config.toml
n_layer = 12
d_model = 512
n_head = 8
n_kv_head = 8
head_dim = 64
d_mlp = 704
vocab_size = 32794
activation = "swiglu"
norm = "layernorm"
norm_place = "pre"
norm_eps = 1e-05
positions = "rope"
rope_base = 100000.0
rope_fraction = 0.75
qk_norm = false
attn_scale = 0.125
bias = "none"
tie_embeddings = false
parallel_block = false
extras = ["capped logits"]
init = "uniform"
init_std_qkv = 0.0211
init_std_o = 0.0043
init_std_up = 0.0211
init_std_down = 0.00367
optimizer = "muon_variant"
lr = 0.00086
beta1 = 0.9
weight_decay = 0.047
lr_head = 0.00603
grad_clip = 0.5
warmup_steps = 200
schedule = "wsd"
decay_fraction = 0.612
decay_shape = "linear"
final_lr_fraction = 0.05
batch_tokens = 65536
seq_len = 1024
doc_mask = false
train_tokens = 902500000
steps = 13772
dataset = "wikipedia_en"
Each number is 128 + 24 x the weight over its row's rms, rounded and kept within 0 to 255. Layers, rows and columns count from 0. Numbers have three digits each. The size before them is the row's rms in percent of the matrix's.

# layer 4 MLP down (transposed), 704x512, rms 0.0444, rows 84-147, columns 384-415
101:176105132112126109128106190099132116081146118123110155103123093154138119122110121114180124143167
099:136120109121141077128113128080135124145130109122133183108125136128150115128129092100150137141163
102:115124124079119115107096080116084166138138096121148142087136143111121152164155132149073133143115
101:164117090120149116140115189142106104123079118107148118143095135119126093119118147118149139105138
097:121111128131103150154112105098161153112172116169104146120086091153137119130140136114149119099141
101:133138130131094124140159111116122169135090120125085171122107184109137139165135099130134162139127
099:079101170078157062144111134138145110116092167130121065120110128137128155095148172146088128147120
104:138159141096145154117154123141104122110144136115107103121136126153106128104146112117126148128140
098:109080201118114142089125148136090115121166143158175089130103114106098104149137106135137133132127
100:140128138118162119152100110166134120116146141108131128127121152119107095140114118123153166116101
097:108175170130130156089088135131129109147133133121133124109108134147105113144128117141136115122141
102:154100135159123099153106152156111150121101132153114132135201128095105139150135130136220126100090
096:134130173113080093132147081115138136112163133136091132144130124133128146150130158114122084132148
100:134115105101133129133111068118182129144110124115120139112111126111144127106100111121121091158107
100:125118165120105152116158175120105078119117116107130091132113131114129125177101111097141092142129
097:101147133125176115134129131150142132097139125138146139138107121125104146117106120104100164104142
099:088148104099116129156128149148154077145154128167127161122142104123103099088110129126136116124147
102:141158130147136085122138155134115116128124135166133148111135089142139105129137143119102089146124
099:142112150142108133095101131157108155129151118161124127155101148146110133127136134123158126152159
097:136133105115124111151114120167165084107142143125102092129139140120128172094098138147083147165128
098:130135165172178139153128127130122099122103115089125077116124125126143144128130088098091085110116
107:124165113125123124154078130126147136144112116152118093097122088129182129124108114141147154109145
097:180127159128182121108125111159139135101115125112090209115145098125130118120134130113087127120120
101:116129161127102121124137143112103171135139097136168129128138137087144102141140141132070143149125
102:145110162143137106159129166143154095138099079129134072158179145141117131112121136136113173113179
103:123151136162150148150110128095165129123153157160133119153151130152131138126120111119102149133132
106:115101140150120087112119145128136154159103109140161141109140128160152117111129133139172105113143
103:122118145107142073156132101119132123132130095116139138155104143157149109179110116127146108060153
105:111111159115188109125131138122159120062123123105143140122178117124178142090179123134151109135117
099:126109090135110120117118128124141168139107141114189059135130124183113173144101115104119134103114
100:120101116097109113125149096179116117107113115081162094140154141119124132116130133103111105125112
100:122114114090133136113086118123089128144102142104131139113120107099141077164088130158133125146092
107:114133065133142103143118115152156116142105145147160134148132109118141130135130151125150063127127
102:134104143134094191081115111073120147095141103161136135129105140158131129117142174132133127169092
106:157071145133144082148160139142134101110155120134119134142150120156146120136110105128123127118123
096:117129190136110147114165159092124110137114131130140156110147129152150096152147148127169138122148
106:113111122135126141115125159142113091121161204141102126102139099152121084147117114082093146154124
098:135157175130089154126082139124119133118125153095083101110162114143120138118114165134123144124141
111:118148132120148119146124079142150097121142107123115158127105161132132109127088099113138127106159
098:109157106145122073104149122144118178143128144157109150136112166150090142109094140133192117110153
097:120128120160137110144124147116118142098109113149115153134127073132147087089130152097182151113141
101:092136096109122140164124139132171101124112105120145135134093131100125133074115075141215138104126
097:112120172094186129171104137097109096144167111132185142119099103133136151130109141139129112122096
101:181125087107107157149142124121112142103098168157146130111143112162105144137104148140127134155136
101:146118123103163150127084124158163130138117115123143171105131164141158120143115152154116120127116
099:127159112134121190132112090160159066120146127125131162136127122146181133160130153124201124101088
100:137095093083139125176149143140123126152129155102138154098126122124106096123120100114209143076122
101:163077086120150124112133133101148140144143126092137141138104119115122115140132134141178133153106
097:096132153112154103076116129154117105094141160102112133166154113133151111148096147125047137138140
100:131087144155098087131193071098175142115150138141121084184140141137139125154105121112110080135133
099:161144132135093115108150112083134157135118067109093145114136083169144083122103112103148129084122
106:091177140127124109122105110087125160101108136108145143134110097121122090135147114125131182127125
098:131114098141187095143067141108115169160108133104138116124149130145088141102119106156143106125113
101:145116125134103124120138147114084148098168115135116130168156095111130075112138155158123090152108
104:098090122102115171101160108083125123103122091098110097115146148115146116132136175160145147111108
097:153112126121120119128122137157099124107152117134123116127157127094162142109141177129085185133110
099:123118120109127140107123146109141092084102126194115141122114158149104133124129119128126111079138
105:119136132130093147090129161121125139138104141122196133147117124127138091131143148105122115123121
106:168125170130129154120135117138134151122072098141142157151150166121137135139127116148150119106123
105:113147108115148137095060148084130164130145119094190106135143168129129154151136072152091149137130
100:109125101114115112113139162093136123131148143114085115088114139121094127179101135078166139100146
097:081090139103103138133118111097144142106154131122145092134124089101137140110108135078107097154126
102:120097155101147122137143117106133124160114084127076131115102121158096127183136131076110182064080
110:143157123115141135134121121128103134109152105119132126140119117124171156135127158118170163142088
# layer 4 MLP gate, 704x512, rms 0.0481, rows 85-148, columns 384-415
097:109137141105144082068125123106077158125107145130073114157134119099151130158134101081116126088114
103:099124093155099092131139175131096106106138141156129153150125126135130075098137131134133120153168
098:116119107156142148104148126152127144092132117129121124075131108104144116126132102074162109140132
099:118136118141124104144095150137116147089065141157132145157151120145151126088146112153109095110116
100:139097057132124110126134102130118107141169105145127129164143156092136126149172132135113109111145
102:140134103136171137149109127102099118123132152136090101120084151131149141156079145119183143141156
108:147131113138128124138112113158098124129087086159144160119158110157103078149103162177167112126114
097:139119120130104116120124134175109117093109123140138098099186121109153117147146112119157130130139
105:164130159082147144127127102166113195094113136108142106140113128090158136115133124153125163137129
097:134128159092145111118102113164183172148144175158173110099091149163132133127143162136147142141115
103:123121128152072119142130125132150150096122155134101140125175156097126112128124107133142113097106
102:146149133132116121125156113123117131131138100095162105109105140154135123125120106142110081132120
099:120088140097101165089093128124101162142114133166149145132139108186133161167128139119128152144112
103:072131130105102102094102148138110121108159105103111148120120130077147099145169088126121152102111
104:171070168121142101133095109119148132125130132113152116129155088132123142142146151174105149137159
100:146143134167093148128164133098134137128106122160155103142180087168126129100120132152162118097105
105:092130120129157170126127147148132122131108124125165138115147120125162126108146137106154140105157
102:106143137139134126161144132121118105165125105131136158134095144113139133122153143115102132145133
098:121086126113116151134114126102112146106145100151145106162080105092089111132134121112082087124088
103:135112089115157135125122165125113128139122137109106097163150110141131146130084113127130162188108
107:117146138141112110115133139113126138153132123154112131175071140104118102114131142160110116178124
093:180157114108111129126076125123092101133148123110089143169104134147153149142164087137093157161121
100:035106138112144133109151129110142128114128127140135120150142135112162096135136123139127093143095
101:119112105123121103105145095127095162132096091118150104124142082129142105139164121128100120117088
100:155133124125131138097154143129134103102115118129088119160150146108125102118085124150144140133165
103:123153147141161135117099118097092131145116116146125123125115118137131131099105156091154126157070
107:161096109152107078082112109119144160141103125103112157134124134120138164116110131107129144114130
101:129159084102161105135104145092128129143106122164156149108109162089140143145097160109135147109136
097:107119111116073109109138093169155109137123178128153121142118116143151128153106153159119130119118
099:084156130143197143147146120094143134137146127155126169105162129113148130150098153213167136157166
102:116087138107117135081106129163139114175113133114116127132150122092144129155113159138117105113154
102:141145141099122129144166140107162135115190161143121111143105123145110138124173147135143111107178
098:100137145130113145115106174139135142108108127132139126120119134138147088168143125163117147136122
103:094078128142138181144122136107139096067104162133110118139116147150119156109143108149116137128141
094:108171085133121101112065105146106131127118107107107155128108094155104141143151132170133126139135
107:117123102175176126145126125126068139154112097111084151087107105148146167135137138157114115120108
097:150118112128125164127090082196134094128168162094130118103164129093121146090160134162143130139116
084:107169102135161112115137104157130160162081124113106111080143113096148103175102096113146125149104
104:091103138142101088100116113104149104152147121113157093081117158148101119134132144161098139149120
103:083130123153102114124137104089129112143106113092098122116151126099132122129113129124164122092099
101:124110106130164124107120181158113115165127096151132122093111129103105096143149128118067127170139
096:135100156100111085145124125137124131125103190078119111132118124141150158123123099115150137128156
099:086178139111113102154096105170117164098117141118122099109131103156090122107101099129131135125122
106:097137121097105123186153096135100174161133095170145138128178145120114133138111118110161130126096
099:092126095138173173116097137103144128116137141141100108120097153113123106122107111136158146145137
104:157185109140117139114117096058172122104107112119100090081138172132142168161113072125120162184164
102:139098107151104177161153123150109123105112135133129135115121127138155097183115136146102134170094
097:136112117189129117150205106128155166122140104136131115131150138065158152138094103125100119149131
101:092152126097133104146138151125178129069077101128128143087091127176116148137166108152119112125147
098:089143113125167126155120154129169124139094128182095161103148143111121141131138133134131115143136
106:118109095091169140144113137107152122186112103136124127119089128129101091135114136140099124107101
102:107152148106132140118169117125091109081167105136156128090145131096138117114088098134095099129147
103:120126159143140127144153147175136142139086113139150102131106152104121132119083115147154130132159
101:133121148129147130125181137107137157140100138151128127101130144111096068111138117113115140107147
101:148114107113115125112138123139135180140125143150155107139123137149087137123141142130077169139123
097:118137088137128089163090117082151127119179105138124120126124125130130141120133138126152123161097
103:128199167097114149131115101124157145097155145111113158121134091151147057135129122110159109130134
097:098132180148120152142128081144145125138105103102106157094155115177148190096186126140174146099117
103:100138153169147139163102113137149156120156126139106110120110151115153150151125118124128114155111
100:150151165158182147116137146109135103153162089133140133139127100152125124100141142099107119157123
103:095160100177182143118161126096165153093175132127119136120083102130135116117165122142118159128141
099:154116121115115118104148116127147170178109110114136130120133161113094171158099147134134169073123
105:096124124134130128124117112136162147113154113147125186098132128128112138146122119144137161103121
102:122095134162164104106108169107128172150174084097149131117102120154120104145129144121110146110137
# layer 4 MLP up, 704x512, rms 0.0496, rows 85-148, columns 384-415
100:113121140104175154131136093144090116099151154106104118128132124147160104117132072127106128124116
106:167097118116119160141118112114131145095104173161088146110114187106136154143179113123137105140075
101:077155092168112119091108140105123153095137110134134130113151124147156119088160113137186127135106
102:116157139119139161128164118148101147121115106104122123106146140124150155107124158150145102111098
099:146154161129163130135134123115182106135129129136127098134143102102118152119087127115118156107160
101:116153163088127182156101118132127133141150047165094099135150169123135175163089101092133090107094
102:158155141098135153071178163133139150126154097110135124145124144118129155160159156147177168139093
102:106113118124122110158130128111143135103127112138139099160167119146139099180092149143083123123110
105:138109077109158122118140103130097143106118089131115070135140120141157133145113167107129089099161
099:143113168145132120138162104062148181125123125108155114137150114142160133149114166171140132110128
106:159125149165181110099148111118115123119063103118098128104139108086143113124134131095123124108132
098:108082108099145140150140089107120116120205104134150142162127127129119130144160106109092121095107
099:148132113122161126147127134117163145151130117118166142136073102109113146105122130178106147127126
102:118105161179165144131118123129140134097140143129133149092194060169144128083175094152170110141126
102:127131146131127099132128171143118150150088131110134129087139127092130080138119101145128081116173
103:133122123176130131132139111151093120106133074108122106144157132108103104193160101132115139130114
098:125125153130144157117142127119151099159153104139143133127135100122154129145119123137150145104115
099:130114127155114149137110169149144146140140134119112101129131197138168136082156080141146169084115
102:077157127156125091114165089099152134140131133123124128135150114138115185117126174126091146096132
101:133080108118153117136131113125170134143165153110160122124104117137104177112089131127165131154141
110:130154120104159165132092096115114142153126156103128117085149112149127136121118134093161154128130
099:111140145137141088130117165111099089155104150129139154124144088077176129116154131099118142080094
100:118123114118134116113119152114102094079151131102147123140103110146129136101119171130144127133126
100:123116118137147142109110177133156126150114135170135170132105169196112123128134157146113089114093
106:111110171138167130121131099161166121115087165150152135136138097104121144123125163153119095128138
105:166121103142149066108140128141126165137072114126107147142153136127167112147123127120139136147110
105:133103131185144136131139135108114108133104101088171150114125138181154116131113148178111120104122
102:133154125104120127102115167143118121125125152134112107132112136130129124135107101141126092126128
095:133135134168126151104098106130060146144097137082136100132132149120138138101123118148049114100168
098:102161076130096146114101128151088159147163125148122132136151130128128128149106090116104124179131
098:130142119103095141193144126115146140111163135147156117143154127091104097150123128118143147158127
106:186165086174130077126115138114126097100081150093100117135123120146126111107142109190113127111144
098:127120117137125126190181121118148115090097142108171147118170128145117125146119124140116122141102
101:110126104129196120120147171121130097085133128105131139109126091109112133123142110101125155137144
093:176116119116163112097139152151092119133139092142144147140150125131115121161113120163113118186160
100:118151122099114136108130154123112133155115128163187112152075160131137095181133129124156091105111
100:108141128113126152137126125147126115108137149106075111147131108085131166097123138129144123087145
103:092164136068144115136151157163126147135069125143097130132105116122130113147096115103089158146155
103:128111136110114103092106109143123103149112149135156122105106169146115127121123125162117127087139
097:141124119123107107121145120122175183072123156113127129156118092098142144122118116145133114137126
104:137142151164141160127152118149165119152100119117144142109110132113148088131098120184143130083094
101:117152102093093095155126095143142076133112132112157136181119110123135077119135120156169104139173
095:140147154134106165134108133101120122123069116131133126118117110147114152097109089129091115169191
105:101127080135140116164113178112088150148121121139136117121158098103120160137109138118096090132111
098:101152109120161138113168127149118176119123159143075117108119148111151105110134102071139169117110
099:157085138123119118120209103117163110105179115134150158122121104171139133142154125130117115105128
100:109130134109167086092157103113090163121160143123110113180118137166126112108136177147141074156126
101:126128139148106115132133133139099100134136153090150123136135156146150113135153156104146093131145
094:139118152099061133172128105142121131097141068119133100123112149135132103120123177114145121124134
094:177145120150141131114099096091111132109128133128177090107122100143116149087108149138101088111142
105:124159103156098081071138153113146105076101172163104151126145129127147151136148115116139145115128
100:098166098119105116108124150174149102109143100097177115114140096159121114136150157101123137133126
095:170120141088166150151152098146109120088138118138126114090118145118120113112163138108142161131117
104:078116125124113115119155143065117112166140109151104088128092123139122151138150136128090175129127
099:139142141155127143102125124129144099197138123130116135122150139151081092146107152108135131138111
094:104108162125139080165115136120114113119098133112108130154171136104126094093117119193091111094090
104:142123162154145112139102129116115119125145096135114170107174148098123107121124128154132122138116
107:119087103151130137138101133092120120137122121121102139178141120097147125137129125126143124092115
105:145154110089121133077112137131135156126154101132164117131100128053151092154101103143142143155116
100:115118167142137146135103147152145126118166130132124177141133137128087162123126128117126110143129
099:145178155157106084109139097103127124116141118120139110166146095104088135119145120082145103102133
095:148152138152128118178123139114156072140159165116159151103097145106107130102134129123082104176134
109:107087148158100119119113122115170149099106154089109127148144130113137150094095126117133131122137
102:128173106114158140157127134152119091138083102110119145167115115133086129102107125116110116143121